Part of a small language model's weights: MLP 768 tanh GELU, tied embeddings.
Each number is 200 + 40 x the weight over its row's rms, rounded and kept within 0 to 999. Layers, rows and columns count from 0. The size before them is the row's rms in percent of the matrix's.

# layer 7 MLP down (transposed), 768x192, rms 0.0714, rows 428-464, columns 96-191
098,163,159,212,206,236,159,121,204,258,131,228,207,206,186,163,216,150,198,200,182,219,230,186,231,224,172,222,82,197,214,234,287,141,120,208,218,206,202,185,238,164,213,166,229,247,199,230,169,165,132,220,185,175,206,162,226,265,125,108,200,162,151,215,204,165,230,232,143,203,151,200,245,232,150,153,217,203,219,212,224,164,88,190,200,229,195,241,215,229,140,203,246,227,143,260,313
096,258,170,208,228,227,217,204,199,139,209,161,218,162,213,174,178,151,227,154,285,251,216,183,110,202,179,178,148,239,256,170,236,303,204,200,161,159,139,206,184,146,275,193,209,245,136,251,207,165,208,177,200,114,195,180,275,149,159,228,195,235,196,186,142,292,250,203,219,168,204,271,88,212,218,258,179,260,147,229,221,195,189,230,212,148,248,198,117,155,228,186,273,208,284,208,223
099,194,185,196,191,203,225,228,191,208,218,252,226,210,204,166,193,230,161,164,216,190,183,165,212,226,265,258,208,262,138,172,224,137,216,232,257,120,222,212,277,125,203,208,195,157,178,178,173,102,158,196,175,198,139,197,218,240,227,187,213,202,123,176,164,182,176,295,145,158,186,235,200,232,192,183,210,209,244,230,110,173,202,196,213,202,173,175,171,239,139,215,253,196,242,207,270
107,152,216,193,190,217,235,211,226,171,161,201,253,201,231,231,210,234,226,165,193,242,150,209,196,292,205,205,151,207,261,240,229,190,241,233,172,189,234,206,256,261,139,145,235,222,221,145,236,200,219,188,306,190,145,211,211,172,271,225,227,175,228,189,203,177,176,179,149,193,187,174,220,204,123,104,196,278,173,242,165,107,222,109,137,213,288,222,191,256,155,224,151,220,234,189,247
102,148,170,188,156,201,186,161,160,269,194,239,210,163,224,194,187,238,229,217,226,217,224,197,238,169,211,213,267,114,219,243,168,211,210,230,198,209,218,206,119,94,161,193,324,205,234,233,314,252,196,239,206,215,199,227,314,217,233,151,184,173,257,243,163,195,201,169,203,224,222,233,197,244,209,203,208,158,197,249,218,242,208,251,228,185,178,97,201,188,233,200,252,157,256,248,153
102,192,238,190,217,219,163,186,156,199,248,145,186,237,168,278,159,249,279,210,186,192,190,124,185,232,181,167,252,165,155,203,278,202,233,195,185,233,202,208,170,202,201,187,254,267,192,258,246,139,184,243,136,132,235,147,143,196,157,209,230,191,191,209,281,219,170,180,247,115,88,228,237,168,191,233,216,256,281,179,162,130,202,181,165,247,172,107,203,200,209,268,227,223,100,245,189
111,148,210,190,225,215,179,194,272,251,253,199,209,271,230,192,246,218,235,158,152,122,170,231,224,225,173,225,243,196,186,188,244,238,249,180,186,214,159,158,109,197,129,187,281,195,315,138,128,230,242,186,143,200,179,166,179,231,240,216,205,245,151,227,272,230,201,175,226,282,186,174,154,238,273,196,195,230,159,193,174,207,198,197,173,194,202,212,238,118,182,216,163,188,198,144,246
096,171,129,175,260,201,156,246,156,107,258,126,211,225,205,213,118,242,236,194,252,168,273,262,195,222,113,195,208,240,178,156,197,197,196,193,138,220,172,171,256,130,146,155,221,175,221,208,211,206,218,153,197,177,118,271,235,200,210,154,209,157,97,125,131,189,202,238,151,217,101,208,192,190,260,208,207,148,205,236,183,169,221,210,202,224,289,231,243,235,192,225,168,229,199,180,206
121,198,232,145,91,154,255,179,193,257,203,197,270,177,170,211,179,183,202,195,161,171,179,216,227,203,166,218,173,208,234,218,246,127,302,219,166,149,163,127,197,180,247,179,193,211,186,172,255,228,207,247,188,142,223,181,108,231,175,153,209,216,156,165,146,186,171,179,133,188,153,203,202,99,222,178,172,191,196,196,191,137,211,156,189,150,197,189,174,211,242,212,263,185,208,170,212
099,179,167,152,213,241,185,254,183,254,202,122,136,145,188,173,275,196,220,210,175,215,203,181,242,192,224,184,179,230,235,286,244,190,237,243,156,229,123,169,174,195,157,174,141,221,223,190,221,198,224,256,275,197,191,265,151,235,190,221,201,200,160,196,229,272,255,198,241,185,177,247,187,240,147,238,231,162,215,169,228,134,248,223,249,147,103,228,188,212,170,217,225,277,105,212,177
110,134,229,177,155,128,197,228,217,234,197,198,180,194,201,186,244,127,218,185,218,184,220,129,215,135,251,134,187,198,170,202,228,190,97,84,198,198,148,294,153,217,175,183,199,263,215,199,211,215,192,249,196,243,138,225,179,215,211,210,142,191,221,267,198,165,180,216,174,206,223,153,193,203,199,184,184,241,206,251,256,254,233,220,252,200,178,167,183,213,175,219,190,223,186,167,216
090,159,178,148,183,137,152,268,123,241,188,201,192,217,250,218,170,191,153,218,217,158,157,219,264,196,187,203,169,196,105,148,119,287,205,220,182,224,222,133,187,255,245,188,189,177,227,89,194,193,238,211,174,160,209,248,219,204,216,75,190,150,174,127,150,240,213,244,216,178,192,172,148,178,249,261,203,191,186,271,207,216,268,233,196,248,192,215,259,307,213,174,231,115,233,262,192
100,189,182,168,151,176,194,246,148,244,152,203,167,196,100,291,200,231,119,215,183,206,197,178,193,201,201,279,197,261,209,181,257,260,199,153,169,119,190,169,199,172,123,306,183,187,158,187,245,233,187,194,191,131,150,146,147,214,164,175,162,174,193,184,227,221,229,201,236,147,263,125,195,203,195,161,167,208,157,184,161,254,160,181,186,193,187,162,211,268,212,225,169,192,261,196,166
115,169,193,229,159,250,192,220,149,166,221,177,180,297,165,274,157,152,205,208,196,171,241,227,192,169,204,257,159,171,185,275,134,237,130,122,250,268,268,227,202,270,195,242,215,190,171,135,181,180,199,214,204,253,196,163,254,191,200,242,248,170,200,238,175,54,161,196,227,175,110,204,229,212,204,240,159,273,166,191,223,189,179,256,181,225,282,210,195,239,180,187,210,168,178,179,271
103,221,130,206,117,195,189,257,217,173,193,243,133,164,207,123,256,242,183,213,141,215,286,240,200,158,248,198,200,133,196,205,211,216,174,168,237,272,194,180,226,213,185,211,202,179,128,167,191,263,209,243,238,115,106,298,203,235,140,173,252,216,220,230,227,193,219,110,278,216,195,254,211,218,143,267,168,158,156,207,208,215,229,227,231,147,167,194,172,154,252,211,225,253,162,169,173
101,199,229,243,166,165,225,181,190,233,187,141,178,194,190,170,169,243,159,247,217,259,145,169,191,120,252,215,284,195,196,156,230,124,162,149,130,221,200,146,278,291,200,192,188,212,171,207,218,215,307,219,208,190,178,163,182,194,209,170,163,182,173,176,164,176,239,201,171,226,94,182,205,209,178,199,327,213,274,285,178,196,202,250,169,223,222,201,187,170,244,146,193,290,272,222,204
108,238,192,250,221,122,174,157,170,241,246,185,221,172,244,261,158,237,134,194,199,211,229,194,106,151,203,188,201,182,172,158,94,152,116,201,239,197,235,262,186,285,294,155,186,255,265,197,221,195,202,264,231,267,218,102,168,245,271,234,227,225,225,223,176,249,231,243,142,193,242,164,205,291,188,162,153,136,192,135,207,191,159,253,242,174,246,212,196,186,267,154,202,148,207,252,177
108,149,180,245,179,124,132,227,154,240,220,234,206,184,242,182,118,155,195,235,256,137,248,194,135,219,223,249,199,238,168,177,170,226,185,223,228,138,171,119,213,159,216,218,253,253,247,208,171,201,144,116,213,151,172,160,171,205,235,113,199,245,127,208,251,146,274,219,183,180,231,170,275,229,152,248,169,195,155,245,188,184,185,176,224,184,132,220,209,315,191,156,188,183,211,176,243
101,225,227,268,188,174,130,152,194,250,205,260,169,214,181,190,279,206,254,197,176,197,125,189,210,132,180,200,188,163,198,183,233,208,146,219,302,181,237,213,304,214,221,230,199,208,259,191,143,238,207,291,235,159,224,201,161,105,185,186,198,240,144,182,225,183,220,209,198,210,215,173,149,201,270,207,206,168,218,184,193,144,170,205,178,178,191,132,167,243,147,85,181,275,188,228,164
103,266,211,208,213,217,136,217,258,207,295,227,212,211,231,198,255,157,155,175,179,190,235,138,168,85,221,186,102,151,303,155,283,127,174,211,213,209,268,210,214,189,246,248,226,201,212,188,200,190,194,211,231,255,183,185,252,195,230,254,192,191,197,207,207,255,251,205,154,209,213,180,168,171,215,220,177,258,307,183,208,213,194,279,200,257,219,206,206,111,222,198,248,184,218,219,162
097,105,117,271,165,184,181,213,159,149,193,248,181,207,177,200,234,150,222,173,208,178,232,254,283,146,209,254,163,175,219,223,227,144,252,133,161,195,198,219,208,148,278,197,209,166,232,194,147,216,215,262,172,224,182,158,221,212,207,210,281,267,227,179,248,137,220,172,225,222,154,187,199,169,219,223,208,228,119,210,207,261,200,195,162,222,264,221,188,236,245,204,241,228,183,152,212
098,205,243,238,192,250,229,197,159,223,206,159,206,218,175,171,141,191,219,219,153,111,148,279,219,236,178,196,267,227,152,259,241,262,252,215,175,161,207,189,170,172,154,191,244,189,225,208,182,234,172,187,198,241,114,242,161,128,247,181,173,224,202,211,162,100,204,200,157,194,123,152,209,204,239,138,254,200,234,158,210,151,176,215,177,205,162,183,241,141,258,136,273,117,186,208,179
104,193,189,214,236,233,189,119,179,188,194,323,273,192,261,179,199,156,252,211,231,229,155,136,200,238,232,149,244,218,206,184,262,220,171,230,190,241,158,160,177,197,201,206,169,188,270,236,254,272,203,229,237,203,218,217,228,208,194,190,213,175,154,212,164,222,174,220,158,215,156,231,192,209,133,177,281,170,223,185,171,189,190,255,187,179,252,188,227,152,192,159,182,223,268,162,198
093,213,196,189,168,209,216,187,236,241,155,165,249,194,119,251,218,172,213,203,217,122,232,179,267,179,212,234,198,199,203,195,156,212,222,234,129,245,183,210,168,243,266,254,182,204,185,223,222,204,168,207,169,222,217,141,250,216,140,211,207,294,252,226,218,242,200,135,159,206,207,183,259,281,210,248,227,215,271,141,161,259,208,191,203,231,203,190,270,109,193,149,124,201,231,141,200
105,168,207,190,213,181,210,240,182,215,197,143,189,297,257,184,225,281,165,225,178,170,215,205,232,218,192,243,260,283,187,150,145,254,125,194,266,205,170,279,237,201,229,176,229,147,120,150,183,175,234,149,195,225,200,175,190,189,278,220,185,236,226,218,194,224,172,202,132,238,190,123,209,186,181,178,166,181,244,255,171,196,221,141,247,205,170,260,213,273,189,168,230,176,219,215,150
103,183,173,196,164,216,248,183,207,117,192,210,208,151,100,118,210,215,160,191,196,277,213,118,148,217,213,215,206,160,250,152,205,166,259,243,177,277,252,258,251,184,133,192,262,164,282,187,140,143,253,148,154,226,274,277,124,238,172,229,183,227,159,256,129,168,140,182,194,176,135,187,207,200,206,175,179,171,183,192,238,209,196,184,212,170,162,200,153,214,223,169,169,230,191,203,204
089,186,160,192,257,257,259,255,202,194,118,215,190,217,160,181,199,184,243,165,214,242,204,191,131,158,272,181,225,189,209,181,167,235,164,188,208,211,163,204,262,193,215,188,222,235,170,181,187,257,229,169,230,206,192,240,184,233,229,228,168,137,172,204,152,168,225,202,218,194,211,272,169,192,250,175,195,234,149,239,158,211,217,174,153,148,226,141,224,150,229,274,235,202,174,279,147
102,204,208,201,192,256,210,180,217,214,175,167,194,132,200,225,163,159,230,165,208,234,142,235,256,224,187,192,152,235,188,252,250,195,192,153,178,218,187,201,171,239,214,229,208,169,192,188,170,211,202,219,176,265,197,247,188,208,151,192,170,167,190,204,249,145,199,243,186,250,204,214,370,171,198,225,105,237,257,239,130,190,176,246,162,269,175,211,222,234,274,194,180,183,213,234,163
108,180,205,239,207,121,270,152,209,146,157,181,240,204,183,154,192,279,212,285,191,219,278,276,175,126,182,161,100,251,197,143,164,246,169,233,277,238,249,238,217,138,160,140,182,200,208,75,158,233,228,211,218,241,209,184,214,239,242,190,184,263,177,233,181,200,157,257,231,216,153,166,227,154,211,265,202,181,215,156,113,108,210,247,202,249,168,158,212,222,182,233,186,184,216,154,230
101,161,108,235,170,203,175,250,203,205,175,219,195,217,160,254,203,222,134,188,241,157,185,194,194,126,161,255,216,251,218,173,158,211,258,211,268,263,136,178,177,198,193,184,217,197,147,271,244,280,117,236,210,140,168,226,186,145,231,202,196,186,225,210,193,207,205,229,247,170,159,243,242,188,212,198,147,189,186,230,272,134,247,190,195,196,139,285,194,148,152,260,234,175,154,171,235
096,147,150,249,198,204,169,188,156,207,262,204,214,133,252,247,209,190,219,203,218,161,161,212,145,246,265,195,272,114,178,161,212,201,315,251,158,190,203,221,233,239,172,284,166,188,192,216,119,196,218,200,228,219,169,202,139,290,237,177,226,268,172,167,285,172,166,174,155,181,229,225,177,157,241,218,170,193,127,183,217,151,182,246,185,206,177,257,206,199,233,198,242,143,244,228,199
093,229,109,185,181,189,239,192,210,153,179,231,170,243,154,134,221,170,203,216,203,182,230,214,187,132,287,129,255,204,217,183,205,218,217,179,244,204,230,246,244,227,121,237,149,196,226,158,109,212,135,209,252,181,178,192,136,227,137,167,249,216,182,159,181,186,233,194,151,193,184,146,216,282,167,169,190,252,200,256,188,129,175,215,233,186,209,240,178,215,195,275,233,279,258,267,189
100,159,203,238,203,169,249,189,181,120,278,169,226,259,207,162,209,189,186,217,191,219,163,154,138,163,222,127,198,192,215,194,123,279,131,227,179,159,247,198,216,135,215,198,201,204,105,231,143,174,120,306,185,156,241,207,163,244,186,250,199,177,183,188,235,247,210,239,186,144,119,219,166,131,179,247,167,216,243,216,164,204,200,152,183,241,224,200,165,264,142,199,183,199,147,194,219
110,65,153,193,227,180,208,136,216,219,215,180,181,158,201,177,221,204,208,243,213,211,162,111,226,120,253,275,179,202,201,170,235,231,161,208,170,198,239,159,204,203,255,220,251,184,204,129,100,149,164,212,130,219,247,233,209,246,169,301,187,150,157,156,204,182,274,147,182,206,237,150,183,185,225,240,227,166,207,186,217,209,195,202,241,235,144,160,219,280,149,226,206,217,203,241,174
091,275,190,185,148,206,191,184,178,188,191,178,270,175,197,103,202,94,221,246,210,192,104,209,265,229,181,173,246,199,194,188,172,182,217,152,116,203,202,267,245,185,184,223,209,219,280,177,189,109,137,226,197,207,144,172,131,124,220,176,236,224,163,181,252,209,209,248,217,158,204,182,143,178,265,232,195,216,177,149,148,203,204,248,281,239,217,233,187,217,178,169,217,150,181,256,107
106,160,123,205,81,202,240,251,153,171,247,211,205,175,212,210,129,184,154,261,145,182,179,231,284,184,226,173,197,209,256,219,179,200,162,149,192,226,311,180,155,184,109,213,172,149,141,227,308,220,242,223,215,179,159,226,193,249,176,249,249,205,195,140,214,175,201,185,249,230,148,261,270,176,201,214,214,240,154,221,161,134,178,245,205,215,145,179,235,210,168,225,197,236,266,177,246
098,160,232,206,278,217,133,211,177,132,211,174,201,276,162,204,331,169,248,179,216,227,165,178,139,223,282,272,194,212,172,194,206,186,106,199,153,228,200,196,269,226,197,137,225,168,192,231,288,159,250,117,138,146,221,221,307,235,168,226,172,254,228,209,210,212,206,303,247,220,155,131,214,140,117,206,180,267,213,227,190,209,195,165,197,196,226,199,291,258,231,206,247,222,162,229,192
# layer 7 MLP up, 768x192, rms 0.0715, rows 429-464, columns 96-191
094,233,169,251,188,200,216,120,213,319,301,172,112,167,154,216,123,211,198,152,196,142,213,211,174,153,141,203,175,241,235,247,273,221,147,172,173,280,188,190,175,152,209,227,146,239,292,269,244,150,183,160,208,233,185,235,198,205,225,258,178,249,171,169,196,246,219,229,187,161,206,198,202,184,180,206,194,189,224,142,241,215,227,129,223,227,220,105,243,205,257,176,243,201,149,195,287
099,173,211,241,265,156,180,195,200,161,252,216,262,158,198,178,214,222,242,288,200,172,275,214,238,212,173,139,200,256,176,194,260,199,205,184,261,228,219,167,131,196,148,181,176,202,169,148,209,238,214,180,177,141,220,170,158,182,133,185,169,237,237,183,232,223,96,185,271,209,251,235,226,162,211,251,200,263,149,160,239,161,280,174,196,235,168,133,175,222,260,202,138,177,154,167,214
105,207,215,282,144,190,195,214,236,142,192,181,241,182,211,154,215,186,157,209,254,155,242,209,185,151,133,207,172,202,167,224,252,243,200,254,175,98,174,231,183,180,211,230,179,163,226,249,145,196,184,207,179,153,198,223,162,185,201,182,271,288,242,169,190,177,186,250,228,257,215,254,190,255,255,135,152,199,261,156,271,158,185,169,199,189,154,118,190,187,231,148,250,183,257,141,198
100,314,220,187,198,211,208,225,142,203,213,275,208,142,243,242,155,147,253,174,214,112,175,230,206,265,202,200,246,219,244,251,183,166,227,224,185,132,221,213,201,152,129,122,147,203,209,232,229,175,188,150,164,156,203,187,175,204,175,214,209,240,181,224,230,175,283,193,179,226,205,85,196,201,178,164,118,226,188,185,94,229,145,170,196,196,211,206,233,228,263,119,174,155,218,159,200
101,218,187,149,187,194,225,207,215,144,266,299,227,156,211,179,219,238,123,247,162,165,201,178,246,182,220,210,180,182,230,285,189,196,253,176,258,209,192,220,143,236,191,214,251,201,263,167,218,288,180,200,192,172,221,200,195,226,220,236,180,182,186,134,189,265,169,199,217,184,237,249,280,275,232,239,179,184,165,253,184,176,182,270,251,141,262,226,233,218,181,139,277,229,152,177,228
106,216,244,248,204,262,244,191,160,176,228,253,147,267,165,260,215,224,134,219,181,221,228,171,258,186,195,222,172,252,148,163,181,265,225,181,166,289,190,148,217,213,184,145,213,213,165,117,172,230,245,148,174,145,153,215,266,178,204,151,238,184,179,169,232,149,212,169,265,249,234,236,276,180,236,201,181,192,199,221,242,131,216,189,253,166,239,187,188,189,193,253,235,266,215,130,267
107,213,174,292,190,196,213,137,236,227,279,225,184,163,167,183,242,168,222,191,201,194,141,206,139,237,182,198,167,197,176,163,213,166,124,153,200,131,190,234,166,235,260,199,190,238,177,243,255,255,114,174,223,143,189,237,251,236,182,258,185,199,185,199,154,206,162,259,171,230,225,269,191,203,191,203,147,148,199,288,162,204,178,232,270,139,257,172,126,212,217,148,163,261,209,149,196
120,216,165,205,208,188,178,236,119,210,198,211,246,138,126,232,159,203,170,158,119,187,162,185,215,217,164,325,257,185,239,228,226,154,214,156,127,209,178,163,179,200,222,132,190,174,217,240,225,139,241,195,195,173,184,239,153,198,218,177,138,225,148,203,212,223,191,182,253,201,177,188,209,186,201,206,174,175,134,139,135,180,220,257,265,217,236,192,215,151,246,256,178,154,263,218,247
095,159,153,207,119,185,245,184,219,244,261,270,128,221,162,230,225,175,171,234,183,206,169,270,234,205,255,174,216,154,147,277,170,107,171,117,224,210,219,141,181,212,202,191,139,217,168,145,177,157,190,220,260,217,142,150,206,227,212,181,185,243,118,207,216,287,238,265,202,176,189,209,200,184,169,213,158,194,236,221,229,189,230,196,232,100,177,179,191,185,206,181,214,205,252,195,185
105,224,180,200,201,266,214,160,187,249,234,163,225,193,246,255,195,203,238,144,255,142,280,197,210,231,175,176,170,159,156,238,202,190,187,248,138,236,179,120,150,238,178,221,196,236,191,182,205,235,116,208,213,160,207,232,213,236,213,162,240,180,242,272,253,157,171,99,263,150,261,254,273,212,222,199,260,182,181,213,201,224,195,208,203,146,206,222,236,213,219,293,198,253,213,129,171
093,200,254,143,205,236,296,217,259,163,235,273,229,170,212,193,209,211,172,144,153,207,217,294,189,178,252,248,211,289,175,192,163,204,217,200,199,206,206,233,165,139,144,180,170,183,221,232,210,157,157,135,252,178,164,217,211,208,208,167,244,228,256,234,250,198,160,236,288,241,244,213,227,182,160,152,146,121,227,147,204,121,250,166,264,217,217,169,170,184,278,166,157,206,324,142,192
109,252,211,199,177,238,231,170,195,163,212,197,182,230,169,179,198,231,231,152,186,159,201,230,176,221,224,210,134,154,134,148,198,191,156,253,190,271,191,146,262,144,236,218,203,230,176,199,136,187,244,155,185,180,216,152,176,240,181,184,215,177,219,203,232,123,156,193,256,166,195,206,179,240,178,190,200,241,133,205,230,198,205,246,200,257,157,159,253,169,257,222,203,150,211,209,239
119,209,230,201,184,191,171,152,179,131,165,188,215,149,170,204,150,163,123,186,161,218,212,240,173,191,196,196,176,225,194,208,209,202,117,136,235,249,138,260,149,147,193,207,193,218,282,212,165,166,215,146,216,181,160,183,202,201,249,330,208,218,242,165,206,158,172,227,325,140,226,202,237,265,157,286,211,222,179,241,216,182,197,272,247,132,206,251,218,226,225,152,204,205,198,233,198
099,138,194,105,180,123,195,229,162,244,266,270,179,151,212,216,183,246,181,119,192,222,207,218,158,180,161,182,216,204,163,201,168,247,187,241,147,203,223,186,276,200,143,206,77,230,261,229,241,172,159,132,162,202,154,271,193,212,260,274,240,155,193,249,211,215,313,216,179,142,179,188,229,180,218,231,197,164,218,204,261,193,281,186,175,246,236,166,162,186,187,163,187,180,213,190,157
106,224,214,294,226,202,172,242,201,240,241,214,166,193,250,242,242,190,252,185,116,125,189,276,216,244,224,257,168,257,228,251,143,209,130,195,189,232,175,191,223,142,149,243,269,148,215,216,232,126,97,174,220,204,163,260,240,221,200,144,173,253,228,252,237,195,170,238,187,147,191,195,186,187,233,206,193,213,266,166,167,146,109,144,227,265,168,232,254,293,153,211,228,111,135,185,216
103,197,212,185,219,221,179,249,163,184,242,199,255,196,201,285,164,239,237,178,138,101,206,219,187,259,174,180,146,300,152,212,213,193,195,148,206,233,177,266,128,150,207,191,220,206,247,159,210,206,231,228,234,205,224,173,212,114,158,202,188,267,212,143,128,231,209,202,232,215,222,264,243,193,214,229,246,259,225,256,215,174,236,175,162,227,207,255,167,185,179,186,200,151,257,205,195
107,237,256,218,181,250,281,196,246,203,221,201,210,202,206,178,232,237,160,175,181,188,200,215,207,245,200,226,196,244,264,141,260,240,177,250,207,154,189,174,242,189,206,142,195,226,227,143,117,119,219,115,228,257,140,195,209,183,196,218,232,212,178,185,217,221,288,235,167,197,226,208,222,206,280,197,249,152,138,240,232,219,196,204,206,236,194,183,153,196,173,186,173,247,170,115,183
104,268,233,203,218,139,191,260,194,131,268,180,163,155,193,177,202,222,167,222,215,137,234,168,230,187,153,208,222,201,151,197,230,157,211,254,170,225,257,173,127,167,217,174,138,226,260,166,258,162,204,231,193,144,150,205,176,134,143,157,192,240,199,284,140,245,186,221,214,288,162,242,243,132,259,171,198,179,181,189,298,237,224,245,240,233,172,223,269,186,220,240,256,171,172,186,219
095,192,150,156,194,178,160,218,251,227,163,234,240,210,199,228,251,240,182,162,168,172,204,227,165,245,257,260,247,162,212,157,208,199,232,112,124,199,257,251,183,138,190,223,213,192,105,192,179,88,253,203,176,190,232,200,197,208,132,208,209,253,298,191,90,202,215,236,173,180,195,211,243,195,191,235,175,133,214,202,263,157,175,252,213,219,231,211,190,239,237,151,199,202,224,176,202
097,205,210,170,233,177,170,192,232,214,136,180,246,167,208,232,98,271,186,225,250,199,241,232,156,179,244,249,273,225,236,180,226,228,175,175,234,247,152,264,187,113,109,284,176,174,219,240,302,163,194,130,175,191,169,179,164,158,222,203,235,183,206,126,244,221,124,195,278,221,205,131,178,272,171,248,209,183,242,165,211,178,179,180,185,178,163,122,215,217,201,163,198,179,286,214,204
099,207,181,249,245,143,199,255,234,195,228,134,232,205,145,215,182,282,205,207,179,137,172,157,294,237,195,163,157,148,231,240,227,168,213,244,207,216,174,173,288,205,183,214,193,179,185,140,236,180,234,319,234,175,191,158,140,193,274,202,200,241,123,190,153,158,228,218,217,203,254,177,248,214,130,204,197,194,201,113,270,252,179,165,216,194,294,221,202,221,180,192,258,135,275,200,202
100,129,258,211,210,186,197,181,180,149,214,174,164,217,126,213,179,206,221,199,123,101,186,236,127,173,230,155,212,216,139,229,284,212,200,185,264,192,242,176,188,155,190,199,261,305,203,200,150,203,171,178,237,142,195,194,157,173,236,249,177,218,164,218,215,247,204,238,224,223,196,209,257,252,199,192,163,219,193,269,229,224,193,187,165,212,195,237,216,151,312,166,153,231,264,167,185
096,222,146,189,196,263,183,176,247,175,167,192,248,232,206,178,180,161,179,242,95,166,188,200,144,251,203,235,140,227,272,230,138,232,254,157,261,183,202,272,186,163,192,172,220,242,214,184,269,237,177,133,156,216,227,289,216,232,208,158,89,178,189,149,235,161,133,221,219,148,203,253,201,203,198,159,241,205,203,206,189,144,296,215,229,169,107,118,151,259,250,228,166,231,210,178,143
108,197,276,160,327,174,243,182,161,176,159,227,274,227,229,207,138,192,233,170,226,198,250,253,229,211,181,247,186,186,240,286,222,123,166,200,229,232,143,227,203,205,191,210,207,228,190,152,269,302,232,269,160,208,209,224,229,155,206,242,180,200,202,210,132,223,165,170,130,272,196,291,156,188,237,142,189,141,118,181,177,116,160,215,213,154,199,151,207,182,153,191,282,199,201,172,189
096,187,201,204,217,158,223,164,213,256,250,208,188,237,262,219,159,239,262,117,146,239,177,252,188,211,219,149,190,163,254,182,152,197,253,203,159,151,158,225,204,154,239,217,214,257,134,220,223,252,234,225,243,202,167,156,199,117,233,185,234,257,143,216,212,168,146,153,236,228,282,140,237,147,215,144,197,196,91,229,154,229,202,175,201,119,241,156,110,292,157,190,191,223,216,245,268
094,195,206,268,180,191,198,231,138,210,208,191,208,185,275,183,222,210,132,251,209,199,184,200,177,234,147,216,187,185,212,196,223,200,202,264,271,183,206,296,112,227,156,207,200,202,207,260,221,147,225,221,151,199,229,182,173,220,192,127,215,211,190,211,263,129,155,244,176,180,241,143,170,167,150,289,201,215,130,202,181,240,196,211,211,229,131,255,181,205,157,129,184,214,184,163,271
098,197,187,243,234,244,237,147,245,180,228,196,219,131,165,195,227,184,108,217,205,209,250,179,212,188,238,201,190,181,134,176,162,204,163,190,128,185,135,214,200,222,183,269,213,252,182,154,193,178,223,153,125,167,129,252,94,234,294,216,187,148,223,239,138,194,214,197,235,193,262,186,191,171,178,172,170,204,213,227,241,205,217,228,293,220,159,167,257,178,167,178,177,202,207,185,155
103,205,249,222,168,190,217,203,202,205,227,153,213,259,215,222,203,207,201,145,112,185,246,218,181,185,195,283,128,197,186,170,176,194,239,201,193,187,236,225,203,146,220,190,255,210,234,165,211,164,150,123,173,198,193,174,197,178,264,244,148,192,231,145,207,221,247,218,245,188,208,197,209,220,188,212,185,195,201,219,212,130,166,161,178,263,232,242,163,146,233,189,145,251,258,118,203
110,238,216,116,149,238,197,222,175,152,240,178,209,215,195,105,263,203,191,191,270,143,200,189,161,215,195,180,192,250,154,156,198,208,175,132,218,227,190,167,176,193,233,153,142,313,203,182,107,226,200,146,171,137,197,192,250,172,158,228,181,243,189,181,241,197,177,197,235,190,249,203,235,233,169,238,247,159,159,244,293,214,219,194,184,189,227,255,182,247,248,135,257,235,181,204,164
091,211,203,159,221,268,257,228,234,221,221,244,230,261,149,120,205,212,148,186,152,230,261,196,245,168,173,188,201,307,181,200,199,210,160,137,236,206,197,169,144,173,146,141,158,168,166,178,150,228,218,187,225,192,238,212,298,190,154,242,175,169,255,224,137,251,198,119,161,260,199,253,174,255,191,158,290,152,231,189,223,230,206,191,244,210,234,175,254,79,206,273,220,252,177,269,197
102,197,218,230,209,195,192,225,166,168,196,189,211,174,186,207,214,197,197,231,210,194,188,228,217,164,196,147,144,164,238,213,172,134,246,205,136,141,184,139,135,191,224,161,230,142,116,154,260,186,167,170,217,222,153,169,304,176,130,230,203,219,233,249,157,192,175,190,135,180,155,209,177,110,170,182,198,156,184,135,257,234,127,217,231,211,236,158,205,245,207,162,271,136,168,165,260
103,260,131,208,268,264,153,223,218,230,215,205,146,206,153,198,234,172,138,287,210,186,141,250,235,198,226,123,138,216,240,197,235,152,110,205,209,278,232,207,194,173,138,142,201,168,260,195,201,244,143,214,241,222,210,177,223,254,209,173,209,152,182,172,178,213,184,167,195,189,213,205,158,180,194,241,243,117,188,186,213,178,193,171,216,179,210,198,157,240,227,157,257,234,119,148,285
110,189,218,151,229,124,151,153,223,203,263,86,245,178,188,176,198,220,181,267,185,245,197,118,197,151,246,171,182,226,233,205,226,126,146,215,140,170,229,185,232,187,215,234,259,296,173,215,242,159,194,177,218,200,216,123,213,169,179,255,197,184,142,224,264,265,217,216,126,171,202,224,223,137,203,154,231,173,219,265,218,178,165,288,171,196,221,127,228,299,186,180,225,240,210,208,222
093,249,202,196,209,203,202,193,191,226,230,153,163,290,214,280,98,212,143,230,232,132,252,179,172,144,281,149,133,145,271,224,271,173,210,154,175,217,332,147,110,219,206,212,164,164,171,234,228,201,210,208,192,137,224,238,215,273,170,204,134,198,189,246,243,161,201,189,134,197,168,199,150,164,234,216,208,216,222,115,177,181,226,171,246,178,233,183,223,192,218,227,177,189,192,150,253
106,199,189,201,286,214,146,95,174,166,204,146,105,177,195,222,240,181,244,165,127,183,246,259,196,181,173,235,169,178,203,161,188,195,192,197,121,199,203,181,218,224,199,263,203,264,194,210,243,226,271,165,250,270,214,319,251,251,246,158,180,208,205,128,238,215,196,117,192,183,201,186,195,196,156,189,209,196,235,170,174,226,159,232,205,234,183,214,184,199,215,178,232,236,235,235,164
102,164,206,148,199,207,210,198,207,95,233,291,144,215,191,200,190,273,203,225,257,204,189,190,192,187,197,175,204,165,200,238,155,211,271,214,161,158,191,201,156,145,202,284,155,188,270,142,285,163,229,272,268,185,182,134,129,174,193,136,162,156,258,186,113,220,177,157,257,224,191,197,177,200,252,243,216,203,207,110,201,132,196,158,222,210,217,205,169,217,238,266,264,210,191,195,206